python train.py --num_hidden_layers=13 --hidden_size=384 --num_attention_heads=12 --num_key_value_heads=12 --head_dim=32 --intermediate_size=1536 --vocab_size=8192 --hidden_act="geglu" --norm="rmsnorm" --norm_place="peri" --norm_eps=1e-05 --positions="rope" --rope_theta=10000.0 --rope_fraction=1.0 --qk_norm=true --attn_scale=0.177 --bias="none" --tie_word_embeddings=true --parallel_block=false --extras=["capped logits"] --init="uniform" --init_std_qkv=0.0281 --init_std_o=0.00551 --init_std_up=0.0281 --init_std_down=0.00276 --optimizer="adamw" --learning_rate=0.0016 --lr_mult_up=1.19 --beta1=0.9 --beta2=0.98 --lr_head=0.00582 --max_grad_norm=1.0 --warmup_steps=267 --schedule="wsd" --decay_fraction=0.747 --decay_shape="sqrt" --final_lr_fraction=0.0 --batch_tokens=65536 --max_seq_len=384 --doc_mask=true --train_tokens=325400000 --max_steps=4966 --dataset="wikipedia_en"
Each number is 500 + 40 x the weight over its row's rms, rounded and kept within 0 to 999. Layers, rows and columns count from 0. Numbers have three digits each. The size before them is the row's rms in percent of the matrix's.

# up: layer 2 MLP up, 1536x384, rms 0.0704, rows 1079-1124, columns 0-95
# down: layer 2 MLP down (transposed), 1536x384, rms 0.0538, rows 1079-1124, columns 0-95
# gate: layer 2 MLP gate, 1536x384, rms 0.0698, rows 1080-1125, columns 0-95
up1079 105:481489525493541535459503422549527536460549493455502397472497577486487495550427533512526496480530481409425446502419448495424564441506516473502447462391501497501488554434509420490450541485456554543535491538519492536489514481525489478483499514518481508511535509458499489486472477500417445403
down1079 105:554562513501574532522532525484517491525515502512429520533519432532472484548529498497525553498526515514546417557545600487507431525483479538478547466574508521528540537476533502523432433570542478496463548512463539473520485528508447462531473526465561486550438542545478481457550530555588528512
gate1080 099:488497454556489415466579498422485434446427541551475466485475545530451557444464524527451515520483472482569496502527531520486523537449568452525598487469437438442497504486606513507459505511556484558454454498457530485532519419487457528480533444476493525574532474514479533432516554544511550586
up1080 100:554535464488433535437485501448523585509576519512492474584485474504454518508492518569478501642477495516488513506496453544491455410516584521553488524551569575525481552537454497467488447386505517457529477496551500536560466517506475503474409451558466553483544481502503501485599505459473449482
down1080 097:472506551544484459515541479539449457434487508527491529481545458528446521493515566495510581443500456529480512496532555564485553505543498537534547528510437436428457543475555523539521461446512541520534573402469524495466489510478527484543484457500538470524581533513489531505445519564489550506
gate1081 099:577495470461462521447493538498477506542475472465461519492525417511520496496549465541586472519473450526524471471408446452498471536518418510533482515523503545408449537492503602514588492495471542553500535563498515533537482436510472440538520570463530474478483443435512523474486505536517441498
up1081 099:476486441516517522531478533538519472420519500498471550494451512489516499450524526535494513483500549546376522561531519547573466506422530484531442540443481453525513499522530424510478485592499566517482535451430458482543509536515583479513509420497526498525526475521487461516494482474482456510
down1081 099:510527517459508459542597478456533472580437505536457452593462454529490518469556520492492471502522505606464528486469493508426523484482507480352465499538410520490485490506435509493499567510482400478511515462519535532502491513514505437445477519481425509473506457510514490464424517519526527503
gate1082 110:539529503540476534471488509491453442464521490529464480488463508449473481619532544521523506495535489561492559586543496481460516388569635554478411484498541466502493552524518458500527461492557467499471512528535471392515583474453555508519529542543544502489525487492509474494516499567471482529
up1082 107:512452568489489486515478557519530468534500512455483488492599502513540539482446521443532525500481498440597404487430532516479522521501404443491573482546412558518549553519561559454481644550514499507505521466512492562502490503519491540480469496511502560443497523520462553487532503519521535436
down1082 107:538484454442509580538490430513419482517513445573489503491458464510444463571520527516510493489522544508449508598566477494538502463540600569489411486429506485494518509500443426543526456416554505532491464502552460389474563472458520485541513491472519499552505491449543465469454520506419414515
gate1083 096:478495546517533551521436543462502456488446476478498504475444544532516542461452497515583511518555527511517491482481490436482498580499496525457372529495505472559478469518419471502487493388536571556464479528529477449499507438441496453514481539503537473510461458505421548503588563490504537439
up1083 097:488487518455506486485545549544521524497536494478511478529495441489498502526492495536519538445487551457438507543515483475477500497542491504494529494501510434458522477479508611555505483513527412536543509544527499489465484524533456544510583490490499614534484532492515465508472458537485507483
down1083 093:542431455447510461528546456468450404543475522587446517562481488501415516506536514501510409550545496491488511559568499511477493463484507546489469473492426498507500568548505384551532496420538531525548551508491493507541522489483471499545515478493589448496455519542481615482521493450506474502
gate1084 104:549485565482476490418486566510486465416452503536554450515497512445496513474461458462510519448510450465516446356477426486572516530424539470548521516521458573481508466493525507470514507392471524477465391531567459496515508465455463534489521463434535437493467460490461438534422472548523497516
up1084 105:475554498434509453484482583496552511517465494418461465519464496503541506591503519469552526483518527517468520515514465533498494552491496533447481513453514439469525502521498489471492498573500463498463517510440426527497461574497490480485503571544482478517541507511554509523488440435458535583
down1084 104:476441533476470458458477565540469528503496451562541489435506401558468530566479510505537505444489510467530522509539527481488544572528528549473512474513476500448561546501485452525494491555546451551450534480507429433526468532487462465479505482476470515529491495531453509526539547500555482506
gate1085 104:480464477446430522427499557503436493398467512578545527479450569504531459457589559406479530477489460536614579519483453470493430498471504484545466535506453503516549448439533490447558457586500496538480457550553471528516485505476525500478520503493519509461523507503558488514492469503495519534
up1085 102:489506497523592482515533483462442536437507499587516540539472525489490489523529606515490558519505491498495497543545493521504499437479567575498491470528463476541570475541535457517541492541599514510493508528501509469487572427495524512571507496484516513483552449557518544495465450443534463532
down1085 104:513466519554433494517462443497564488429529514513482506426496460448511473473474506455470487433560513542489510528497504523523437525523499503472526451581516475524435536433526519560493505480521477437497512504509405515519583522470483473457473470468463498549470523433521519479544532485425480454
gate1086 098:508558521492575475459399520518551492506487500481437414459518577455555485476476554485493522510487505429412518504482594501498399578487510439475479517548484479488545519526521511494496504558505518487442485513452458532486459466461509487522527546466522476516492486590445543474491488482480524590
up1086 091:547431510450470460504504577520530563463469527506504466476574522536480565500500501487579505521528519554492544416526476544538480581474504472452544519518477559525466487567494519566480452465530456504479554470570490555506493422428482478461457493558451498527514582468495505494452483505526462491
down1086 095:448530505521442470490511511525490506476511489519490549493417508428556449445441509540508488504383568464469503519465591538536526499445551482519440537563477518519502474487518562512531519538483451453514456557455472485511418564481510539482485505379541503393523492569483456447520551488461506473
gate1087 099:504465460428432508479502551477587457525520455574488518536502452449541542435506512475449452503516522438531434533534493416526525506545403490487454606487519518508478522484458557518501459482593552509457472503512525526523476512486532464479532468451464468534469444509511487454596507454556467459
up1087 104:498530531499480510525534511550495524507528507512447451530489518474508527500498507503558543473518507577516534459530498563541475503524562518507523486445580507523481464496460443487498509529519439466590513567519484536513495523457415515496509483517520538439515407495484455513540530530463517458
down1087 100:488537547503512481449501532585510460539536393508484496519488471495495523458440551534531509547549481490494511515466548508453520541497566499517593480475541538508458509521508534502539400456556488563558490443489515538498579524462509468510523450495512412447434457524474507561519622511613540462
gate1088 104:511434531534480547536469484507496419565519509475448528510515529510514484519488486507519506524505435521523521535461511534559495480449478517472456468485510540464516478460511482525546531518550539477459500539497464538423477522445570519490537537447525459512472467474519502479514526499548551474
up1088 098:455545549435510489468453449476539475465608532524427482523505428554494517490511510512443538465524503540505526499510507472488490522505655494441522510547462440484522465562523468513467482493549483551552508517506469474458435480463469480476532512419502459538502526454527456512526484551479427494
down1088 102:520478470549520533495471525511525493473446462559524506578545495501479499524518475470466482481529535450471503513458529466450507444543459567499554505441548467555431451457452487497521488436460527411504469461400582505517529381496562467503472470588486541540567489503536514555501429494480491494
gate1089 097:484583504500429532467507492468463499547512501501511507577468489490531551496450543460507469491428544438475511483501555516531518550550508490596496548509524576510501536498519474484556464434463444550447499522458476487541492450476499501486504468490561439562493534495461582552451502537500543486
up1089 092:507441484577505429541454553550473437533491495559546465493541488491513531461441466517525503528532374448505504487530464543544524511454487493477541515482462530510451536483482410477423547548585529486522536458483495476392526566539498492503500485500581506516531508466517533458552536493513484479
down1089 091:493577450466502516533545495484590528482504446497492515542504506499415463556492469478535501479443532452548542458477488383477411469556471519539502531543537475495571519471513559474544458503498452522552507547488463522540499512473503461473488472510505500492478514533507472389516440502482532525
gate1090 094:406472576597462488504513536454422461511520549529493498491576519463488520496519483456534476504473463569524545542448422469532534577451489480524426521469584463478510490522426507538516486540452496458548532524422500462468500465555494514525520505433527545532499574491504523517391462544505541522
up1090 103:477573542449465486495529547511506494526505504525513499450454562505570508520447481554530544438467490600477472478558556463482563495514485547550527563507536437567560571507478503547501467534519489523534486536485562591564478514543466562517507487503482525422512466490510559488422509454497458463
down1090 102:515482485498460495478463489484568531519444524467500476571533505554489526432505476453496539528467454513474435497506415539438500571481501482474488432470489524468442426472560476484512505445512570458532480426565512508446538488515589476547446533468532484521404538543488501502498476572462455558
gate1091 102:457499565500524515497473531516462516512510531473524485503513547391457436427471542445486543473494504487515451470488473448538443537456527479480476483538510422537498426478504466496490463540482489520512520533524434416529448617489459507486517495400473514584573445542505473458504481492441472454
up1091 105:564542509462500547475535556513428485528465496508527527464535526446480476467499517437447527448439560450510466502506552498553528487545486452431439517491565532500552446418524546499555474466482523507475434480535506504463465555540440545554485472504451534523549455520470524533407484517550467528
down1091 107:473496455497544494501517513520475537434501529465518469479543529560481583530505482468478587523536495481482529472457533536496474521440519454536422436485496498474491505521441460530485476491438475508510503532506483524527443454414491548498517543569490490525406493511546528534521483540541579508
gate1092 108:553467406540549585516468540490529453533490428507495513586511521482564542618489535483529590469472431466560497446494444493557473466469515544472486477509441438500522452505467547485436435535578524536521507475554490514478582506472453470482559497418491451576540475468444506496473501501518506504
up1092 102:527609478555430448438533499459478511524483494466459506547474516440495495454443478525476511563509455462476443568461503493432541512460574448545416512459495556483477526528499471573602527460580540445496445503492524485484496439477481470505449513517493510511409482530502481461550510494528492502
down1092 104:516452523506529511496570476526487495474479430529445560489516488458536529581534472386476507470469432530511518469563499583566452484517577548472532472559476524578447520494452558512463445539504486524525493471479554468528479520546522562453475531497490479580562510419453471518458550509496488429
gate1093 095:473487562557503494583528538438547536461488512469463464530549527444463489502505559477507503459451435471503509416472447522458558575560445450447522531488526490462473447502498523525480512491604499502493437479527478459441502482530501457404546474525558492533520440553482569485515535424563475528
up1093 096:524503423448506487472473452575492455533529482471488470450430502451505552493531491489520536544538551539476569518515455447573469437420498513510513511490489518527485514588538465491485536477483474555518525495518470526454466577446528543519462462486501491495515508435477474511434486620452557502
down1093 097:511548581492467527479482466519534514463452501448518497525519491448522498556524530486514480483570530566487494496511493488508473491547437474508532476466493398510465605481432492495429565445578490532465494497535472528450475529496535437493555510506508532430406410545550551562496528491498583508
gate1094 102:549471491480491546430470401484473438479485510481514517491427590462510533521459511512579522491473535496543459557469489490446523570495524558442505534553450520476466513472481516492544468462429483514503429553451479570437445495487476539459495558497475465434493481419473481548533518480474465480
up1094 102:484515571508518499472546521519444492443441461531437496468543475551510515547489511530491479589447457525530460490529533539429541489490499440497499488423465475456442543480487473462420525566513472527447493509522521475525481492487466533517522514429523507528495539576520535566505498483551591482
down1094 104:457521517496510526515488406469528486486503614438508455463499513474489488462465441425540504561438549511570566442416375432478504532477483493469479542527515562467553508472563555530574482500487502467473472492454522482542472468568511515480416489527511486501554458453534448473488470496490488434
gate1095 099:502507531477553518448492554491487558481511554512527481425529459533484514506486520540545508521554539497471509449496504463481518443509513520573474502496518499446435495519396587467554544467489507537538485410472478430492489422543450511527467464457476619464555430475480473498576458530460468499
up1095 095:545491499551501580466467475516499586444606463548512474455467506493439496476538467467526520469479508495421475542545445580461552513484529493490457499476510578430473509481568406543430537539443528507549500496459515530515538552485522516570514464480476518494489428456440518518528463503478501510
down1095 099:507504575534465436425489466502515539545542466471523448494502539491561524565485547572492479487429540485504453507466471547582550536466478532531522494529440418467482485476497487496468485554512558472424480548520478530485550511513463502480517492464509438495505518462498456494485506583512494451
gate1096 099:562544445497529539461533409495496479463574506530450454504499556442508524554463458565597517492560496517506463545487443495532535503505549550474443563524507521567524506499491545503570481498510425474567410551458472531545454457433575447493529503467564433449490487510434511438534470593463465490
up1096 100:561422511465542471550458504506518523484501567498524449535496491467456449503466507515529542507475499529460565462521472513476473538417520509506445476452469466436515466444494542506537532475488537572449567461538456525475514476535500459483516535520419523528540506525492490496452415489505463405
down1096 093:489555469504506516559500488431473513517500411531528506474474578490513505489438495456517529405494479523531538573513402433526462404489518503522534502549513518577445487500482509503490476477526523521477422393478448521483492541484515472427434496528484478490427460509498536444448533539479464463
gate1097 100:623468544460494504417510521487551555491494495532475524495486500449461470533490521489511435485477451477564513490505500534480489417528558538451443537455443473471559474546483573451554486497544481537500472533496583439527519443554512540464525446455475512531522523508459484488475485519608445523
up1097 097:510519499564467555490514510534503505502518526521506434484472542480424516509528543574520473439527534441545444491534459495481508471468496508454505519508504549482473490567524510548522531509482456489474480533490476526519498477482546494494542525495467558567468495411515524523492520425454497473
down1097 099:460510493490531512517522469537475463547489428501487505459542445572469509558500523498484598564547488556435575466468533460515499496533526498465537488468524510535499532368529441423491473453514529496476481524484498511466536493481502451476547531495514529491470486505490533456462531535433474519
gate1098 098:476526454478549447520527550484471456469576471447468553492469530421456443484490512516571542519509485532487476530475493482518416506486512447497546465556501501447524502516518550520535503494510408513456451589527473440552488462478565415549513501480492508499488470505458518492465487516545506454
up1098 098:507436543522388503570541435518530534525466481518503443502520512507516512507485533531478533422588504531528565466562498527500539522507476541509437502456463554569500451544502443549467400488500502536544539520477445499548471530492479528495524496483489534505531546490482448483604444455478447522
down1098 093:544461479459487348467523535488459527424514481493508518485526476519444463475402542438479504500465512421505484473557483470448444518579466542525479439473581473511525511532502486476468526527555495476521529494535482503519454491458514484453531476442466478573458412523496493503523470470551501521
gate1099 094:501471515547531486457498566501474479534483595456491490472498502487537470488553494508525466460556504509503452505541504399501433539554497500520514526474529465465558459573524546533522557486493503491444568485639503522583497491508469452445500447488534503522495476555486531467526558546531491489
up1099 095:503544516487459541464520477517491524546416519405507479469545459546575496519556528499502499543522458537512524515473513446453450491554508493514563499466569569509559527417536527482552509384495444454539563531587521502514500505456497434430515472511500513535480433487527505499475495595464435498
down1099 091:487487455490514536486455474495539488460487556503534423457498537499472595495429503516553490566481513463540453462536535522535566560482447442473571452516483529517446459459429494458487469444455537551507480430418479458488531490496555511497494519513489438454460575501450430507514522447540500517
gate1100 098:476513522538493493460401487537540495498561535500458507486516479353580463537468482506466536541630511474496544444511511448552456545472486494524512497589552479526561433536434597514533472520505465507471526541462464540550515541500515423525498471484520532512551479499539497417527478505456453550
up1100 101:421534438512457446457454503517549509444480516503503480451553504481446461406492521502465463486531456426464442495467549515541427457491550479459443540504548533437467563466442533518527451508491455536483602534459452504525482493553523475532518494513509434541525468527489453492481534440501500493
down1100 103:569442468456440435470518448506526524484496459456523519508527474475479484505470441459498556499443498501430473472504498531494548457488464452532435579483467536510458564504474558559571465469442488514514516454492576556483444489580498469498455499470537537430528571540498465512482551483498490563
gate1101 102:502458473490512476461451496522482451524472531480441467542500448526457510497492431497522468493512490429465463500514457498485448510528453537474554512483496566500476466510484519529485498547522502547489446516516433494562520573484488442472498425479465478426523492502461462458545537443431506484
up1101 101:444531453469423558437517401469530521501515567514485528501561489452499576490528532539439512468433510512487551472461538457521402511479481550464482509492498508456553556584457531503505581506511526548513517416479504484508471455564485524428553462516512474469497493510458458620545439532544438537
down1101 104:487476491548532498432533557570492433555503463510400450543566564424536459569495458569576551558573418502507500451462506523472582468495498493577474502492505433466473549486487482557552458470556522471479543557519498457604520567455506498512506426476500455486466502490486520468452507472479549421
gate1102 099:519513500544475548459435529462535489510510446454475485533438543441622458492451446415517514470516511539545586427559451449552475543514499516513454505497530455535541443515528500487508548485555448544378479553410505551449447522427471486458535462443535471474518453563430505485479473493520526536
up1102 101:485558612535487506471577533501518525548506517485477536544559456502574477459510536528497601493433513475515458458518557476447497477451482521525523436466531541428500516484501534564467488530529468471500536481566534476460484538523491511506611443438580443497575578498548460494479522513508513514
down1102 099:489478501523547493588490492569457526586575459483448518467500545557485488456523549513577486518533513442523504467541450430508538526526438458477463537476536456527448481444422452522505458437432504488575538529490455484552503490494462485546525459576499567587470510468458497484521468459537490473
gate1103 102:499517491479580539526482458488503457470503449547427445574502575457588583554510548555530484481492521490475523547490452478496486463469490541481501531502539465482530505564477512537471468466494518556506514433446487520523484545462569519458433530537460496456498492527443482470540595440514555523
up1103 103:544471472524517454478445545488498506532529554546516516440486510496499537432471516426521553550474411551486517486472540562614480513535517496488502528477525529522531459487491492498522486457456570473482528511554502525552444444485515477506456488518548526457520455480544513509521423524560548481
down1103 100:459497455495496479544469514498507491603405546475437484557516551546504495524541465505500393472522480467543471501546581497446543440466473481552439451485486535489527483490499462474496462449537508536512530523471492463534536466479450530489505592466491515457472462484529483484487505541528457548
gate1104 103:485457509518440474451433481559501458550580482529451548523528449460529498534512518480502462478509496511518535498471480489495460472582534498528397490477562495476447465480530508447461445505549551528513482498394409531473472446417514572475437505492476505437521497443519455458457564569564489495
up1104 106:576484490502505572510466507462481520484544486528424438532507557434592537493526478502410432517450474489544494537488455506555533441529532553461509457476477495435461472519510517479487582473509550471572489456500492517474408500519535528506492453487541494501496468567571547533500437501461484551
down1104 103:523524500471516463506469510456460488502499533481505542503427516505520420492482522540594496520475424525569545537504497531427496495505502443430563543536570494516525483531560565493534496509493502493511546499495481552514587542441465500514481556537460486493500456503444576570459603460541573475
gate1105 102:546525521533538497511417490499423460501512518579498544513496445497494484576519483446462536512458511512420536465508464486488496556501481528548448569399515460482524499506528441418525515538490506466536535529475516556530549561459532520487611532504518468500509489434480495524444496547515535428
up1105 103:468541487513452456523504528512469561441486531416503488508512544467528513483465435472503499451461558515538493489501571494526472479508502446514512569475542528544511490494557549472586444532444571443541536552542525553488472479506493476492451525509492500449511462500440473479466522476512447426
down1105 105:556440428579485525545412518487476493501518409559484537470512430547487529500571510555458470540538529477468520537481485463509483548593445548433493566467486513495472449494479454484460465460576504511494491515536553450468549508442551466520542508526504540487496527531483577496524457571527539492
gate1106 100:487508530516470520495417497458409448478444502508450541542444540491444507582530445505542424470537558519505585517464487497540474533518468563409420489450437481564521499505491502488552463495498512510479469484489455518472495519455545439482505531481426481482489482477495461480489537471526566482
up1106 099:426508531453474512487495505467513545532442520527514459488418474501465542497483478635521511445538527613496476471450503523440466474472479497524419461506546524505517521530461459515457522504467519519520463532437580478538544474526579549548529465499476537555498461444472568479522533485532570427
down1106 102:578567558494479489526442499498504401474481453483459507528559430495529484611545547517469467450529492553487537490488522464585495531499472505470445525539438530527524542460503512496559511508487512416503571490533547513497490598536560532572572554556488428512503524484494461423423499469451485511
gate1107 102:503447546497478542561486463531507544440456543427509500484527447449520523520457564495580524526444485536473508473532422462573460571471520477555503516551522479537486476495514495491475481516497457494469457456491363462467471462481448516528567460543574437459435466467449492528511501479507493487
up1107 100:526547505436430491493467558573525523453493521523534475452497473495509533566500432479468545558426496491543548448469532511583549509518447583468487509511505468507550461493486487414544528589479502476554514583472538524496558506435508512439445479502491549498536557474469504507460521494461502512
down1107 098:465479470583498497556487489493528485514483560508486498529547509495511536495517536507532514466492511564500496469507467458520458553506504487468576470533497490557438499499459571584546565542504460441485535488465428478519446475507498540512438497609474465392533476516528563526538507473469490498
gate1108 096:478495543525504528513455441570531515488489516438485487451574501581484466482527487497527491535438467477523474532501450504461513499513504503467392504507587544487548538497424575529540496511492504510549509502546459477467486506495475431569530461514476496507481542480494464504468456481539460516
up1108 093:522564548497436504488464477460528482473447513451572539450546491453509600458469435587505596421477507533483513472434522506539488509485551498488480526583485600529495488510512510431482460497497433560503399502522490482439491513535464534533520442506461531579513492536497519471473552462535508528
down1108 096:518466526554509505481533491544460550488467528475484492556514486540532479503522577396509448572528505460513478492573479533517511545517459428584469633466532500505492561510418494463513523479499525530455557553500511531451507463509477467520518534482537470417562486564512511504481528529494400434
gate1109 095:548464500559479448491467490471501510448498436477467535500428520455504485466466431482498571518571504488520426429543526451528565475545416543454491542536506453451538477521525569552432510477511502573468491579509494503494474540409528531512494437401530465557488536542506444454492609513463526451
up1109 094:468510402481471503504502470498452521462433459504488533502495469499474475482509481469455536531507529494484438586473463572437501558475542493488465543583455541507506524507597486469513513521513522462476388554591469537559469452517547530521520517485513485585486539454494490454472595396478493516
down1109 099:517445485517524420581486472480506513470474561508440520467513472513498514515548512451515511467455499498473479480505517513482484494456487497495432451569489444517569492427467499526498564546500462543496516574542519482498494453549453495464496472505509545493505541475520495501608474435402476565
gate1110 101:606493462490529445469455558498594473515503511476536488498490497490506521517506526540569517481496478483514489452514488459543448495512463451555526559504491527472511549534468555511544449533439537499417541609536461556568476434485506431448452459421459470422499454467464545430524470466441504496
up1110 096:447589517509508457502508453536496543551605510458543532498491486520550527454511523461482512429535516450491497498367482460435525523475484473458429520516560505500542436522439428406554469450523405533497524495445439553456487516456498452493502463470442532578545506528468505482501412558504501521
down1110 099:540448529503520508498512544490494462455460450539460448532476506522437419488492446462412539528580559523448554441526454442496462553437517429513414510461527503547510444554497508557529473490457569490555438476511505418502552506515500454477421524527462488528550464492496439534514560493543504455
gate1111 104:516452514515489535479576489470479438553501532471471490574546523521510474503494564529515481430486459506464468505484463451504569512473453481481531581527531506507473533520474464483414529474512481527443451549470481506434560486471444485472518422490414523453445468523501499452495473451502482445
up1111 101:542488565474473520467461481492539508516493543489538517466468483516562496529542477453509405479476451487542482459489483482537543531529521550469532504449545456494502387480453526500540495488554477476574392476429503431532568491450578528478485586488473516508482527465475478598499488527468569501
down1111 108:489439471445421459460433472485479490507549415477484501496472422511458474542506516493439528558492515508502524542467570498438497488543481572545430514454476512481570536594512500495442461508553508465530514510571564496510488555491488529515483431494519505575545485506518527426484586507497438479
gate1112 099:540508500491516528521479465531486502499494473485492511476492561463483540521542473581520519492544547540594502519474490466509521504476485567553504481458541476511504489573462477477579529491414475510505475527506515557495512529475562447479504473476450514466563505501495531480473510574486520537
up1112 099:487456584547532446482489506501540489508510502471509476435523478500517501483513475495541541441494511480524495434473533501517437556496396496519427522500608493504459539427491514475492533475512468463463550505512470535530515527545433526514511571496488506496504470446514493456513645489507531462
down1112 097:461504438510491436452491501517466528509550446463513504504469452462425499540582523555517494465513544513477514548518484525517566515528500499532489497498493530461426521476559530522496535508531592493471452475474513525506500550529447464482510502495515486582578524573497481555526551570493466578
gate1113 099:543510512519405467445466584437439445467451442504468545484490579518547437467487522529511490539464458541587572550543537473519435564500477502477462529500545484538501535408491447435551472488503482546456482569591522473525511444523537531438557498442536476540562459519492521521517518505519468505
up1113 099:485449585539483545505429483462484544523531531484466514482526494480474529476463495447442531450530470559526501514490508545593529452502537528534523504446513537537484535414405517503505522430431561484567567505454467458473458475552507529497480456493496491503509556445487502531511568500506436504
down1113 098:481515535479505529460567407512476502498441555513513522538501446470521555531574495457518502523438536526547518513518472529561550519469464555480509570536412500451610497373515511508521462511529469456469513425532419511504371480417488499501512526527540534515414523481440488484476510529517425494
gate1114 101:540584514537432513469533528551511475512564470440529473496472562501566533548452547457477516473473421483452484457482477452480512443544501437552496559495510441519516469507475513457499482498463533551508485504480490532521434452439504442492540501468544469495488580453489507431533459464477536425
up1114 108:528455501487488524492475468420483442520502499532509475464517432506448462546491507597481436464526527493562485541513526506533526469534470498479532480484489467547448545458509561455401526470516436527469516541483508512497586520486445496425506481539431553523472489531490474469486463524507487525
down1114 103:517495516462496517515472541459521536494501495534537567537422537503490461480497502534459537506392476441524442542513497492432485471529425435506503508504481540524477505582502579429506564538432498590456461553486413582534605470473520479553411456456510474500496497478549522541521535493463505530
gate1115 100:463471497437500457499431515458484506531543523520542542548487463510462501527480507441580499489529512513444501572500451482535477535536507549450523498532505418526543507517457476423525438508525447556528544476470495410539556528506490458475533398406545541543570467483446477543531523528553483601
up1115 097:509430483438507422530518446417459523557531505470486475435501489509457511554502464472484530520513476566509565519474598513501496519469404495530560465562454516515417495460493452474498551501495525459507449512499508493576527500439498484481558423459496500529564508590517547471487487474515478468
down1115 099:537505447498519497533462532446527429408444446539431518496458574524513498460445503509442535489436461476498494490452515513504476504486512512529502549466451521480421384473573479531562478507452538490581522388519481544488568517442551482537540524611428459433421454499518424464490427461433563501
gate1116 107:560552492482499502473458538499458447505451541350496550434441542499471472454517528497573468478482486487528494488498466429531493530507537501491530522527530496470499470511523559509460499447536503553521510545469457538477487478480486437430511514426480483482496527520449493470453435501512531477
up1116 113:480509447451480446494580551466507526574504435546521543456501416467496495422558466463505534531554452399547482451480517520423526590530497526543467477542433519528457488470474492547462503535556468483511480503494507531439526452509461487492537483464524507509504467552459498489499507484434513556
down1116 110:496484461546548504458469511486514459449553566607454541530525501508565543487475526426502500440543516485551472489441431539483469548461491446414473493416527537528459514446528468500519544484503489503549558486443540534464513517501539525511465511652517553469426413483498533526501520484496505523
gate1117 108:504402492558520420425438442525491433550464469489490511598468463495546504505580457409532562505530418529542490423455525411513427565468403500453559572498536459482542491479527539508565476461496496515519457523485493485538477556422561494491543506409544486512517501467416505445417425504519527440
up1117 111:528537463518481451560498519545496460503450407533510551432512475540490538505580503505504550543455524462479506488501448526470532513446518462547524449439515486459437505535423525507491545505512496500500506475493498488471502512568465362481520509566506553421486446448521578510528561523490555502
down1117 114:530514496541520459483541466476511453489472600461529432496431513465471513532482477507485539576533434424475529481465543518518537498492528486518465619526495458480565523470473513515540518534487469446497484485509507537497471454468507566567522463517500551566511474471474478410463459532452436543
gate1118 100:417508517455492433454453515476454479532464508522409506466522545497538529455449518442458498493470442478549496530553476516475504552550553545489416540407509475503520526533550542410525508484434549525523428516538517481520485533480497501506490502449489484472488547492524435506457529512513570469
up1118 102:460459547463594534384552461477468501424530511502509513496503466507461483557483545553485483471512508420589546570492519472444520493488470499557525454493496483524470502470542448511507521462531483483516460508458453487470462506542500489465474508491437488495473538520574405483514479488446490497
down1118 105:520492457508496555516505453565470374434513497525459522526559455491461541500497516578542506489562551469517497542478470528481493559478534373507565480481494532546496474429543546505510549528472474431528500453456521480473506517440367546414453517469462501458448499478502472496539460625507513501
gate1119 100:557471531540513511503516484445545488497571469486493523573554457463477550526537471477497534518532469532528467501479455488492498495524462511484500486502483495520428496438559479495445432499489517501510461486529404480451529550459514517419489441463495545516497538453531474546496487478469538502
up1119 099:572437422529492513515548508541468507492523502508498550413474499452426518485477486464455531437513416550490492490528530516533428454512486459494435451543578438519485462518511518495506432504543468477573405465463502476550465513507465547564483512438529573416442552486501513542435471528520532508
down1119 102:452513549500537470506554533504470497535492449487493527582444553526533449471508489515473453456551520469498483494501489423485487496438477514499524505474552494564526514480493529501534519454522502534467611515507507527484473539481530482615536462577410509504543527544519527427497522468528458447
gate1120 093:509429522488522462513487540513483502515507484505509522544495547394450493480442484551485516478537493520487522484565483470570481505432474486527526475493522547475497553548555533469524467395483539518521448514515447539461420556464510549497503430520493551506486450504499490489506496518495486507
up1120 097:548476520451452475561493452490527519481458539493481542461581471525443495490477470551448541494559520452491539524564556504525570570400370490567563415452518525503455493527549474572516487403472489471524505540449488519506506555552497514489529524562476491573548533462492547530513499476545457536
down1120 097:487509513515509509506493487469456481480506506579461476490535481535491512550570472466521507444519547497546490504457548483541500515496505520581471496456446450555489552446511430503494473505478485413512522481468572542512535522495437458509541504525485489536481510480454480490502453456523483530
gate1121 093:495508461406518519432500528524448478474576498564427551500453569531546479485559492494496460515476416513531513478513524488513476477512466536493503526508514490419559522523520548519414494476440540490495525471543438553543429537468511504510487487551522502432570429561464520418539468563525488472
up1121 091:541459541634531478503499501446547522550492529402507458486580504465496500446450510508578559451503539541573465488537476462530471603491461521527489438490485417522466499539401474535509514484515437503456545487471534569533451547469494474514513457462459534547437528488539487494531520383513572501
down1121 089:508541455464560482491538577481426453500559476481420609544460552476495469508476533456528465543484462512491512537513452490460499452493474487520471517483534467506534569584477540523469528542503460531528537458497520533501508626427590541500502487539514543426467498506490525489541452495430547468
gate1122 100:412484504482516535426551484572444477532527485585446529543483503439472554510520550460494486521491549512464505488460457463543464520503509508546452560462546507474508513443477549517492516464529508487540438463514469428511474469539490477558531464501441534479516474556513399427481517558542538427
up1122 100:441494506515535521509528456509509440571482533485463484494517532544530517525540594484527545477516483445473509506520429501428506550452491608543493569452523507490503500399466457487559525476452478506569485542453487512421562535458468428493497525471518467524499535443475468529453508495481485413
down1122 100:430500486555491478500480495475479496515478473441548468516469472516499412539524407446491481485538523465459544493505508535516445558471526492511506518534601507474484453449508520527540520494448602462534476497436486414510553437617457509540557521486535582573567502473503527509474500506527441598
gate1123 102:464466463482555529465500562458502486506556440456460481554516519502465511543500530444554553529513460492462507439531492467549590463485532546467430489509539446501538541510449434477471501470502496576528454552562450490511520446540499466440510503425515469477540446475492527434517494461472493525
up1123 105:505455476496502474440524475465517481470538575508587475511540482451520519470491415436441518430465496409525543447494508468429484505497507403502497524554497466495490435481566534534471443481497512532451486521540571490509483533447599450507523531554472555474550484475541483476498540447508500468
down1123 106:479553484484578540468397556464525522428550494480495440478500564510455545516532558514467451524547592510448486495533507483564533464477539502534491486450548463527434540546480474509512542482528488493484491497526517445474471439480496438547446445421399500528428496515476465552446420490483489532
gate1124 098:460515550559521485507515482527488453499553549506468469436510481506543498484524533504522516435526501532514498524552459486520508541435499490433472486460525521465535479505454502484488471505513497558482585546449505526520492556475477477429480376508556489474514544498525462435504447454445554566
up1124 100:488453527517465491517606490511503486553582434512527462459478564473470485461515477482542536446532491530513454460507536553417511576476571472531523504454498561521565508440407521518438418465532434490528518513485503507488497496460449418511457435458519556506492541499506454493452471529535490533
down1124 103:540486458460466526444442495516490519516457491497428491526471416523542444509532509533471501549452519526463486517441472519450491449529516523489481560528514485488513493480464519489515475501500497438425479533537462471443470542536513551641585503476506458540475462519492496563448539532534440540
gate1125 095:534455463496477462528439530525528498501482560511518520589537477486610430461495403502573554478496532540459522397510464452518515536510454522511458540470537546512476494492421526468514452531440519502493520445521494489459481506515477516515516518504516520561568436424470534466535477500514491457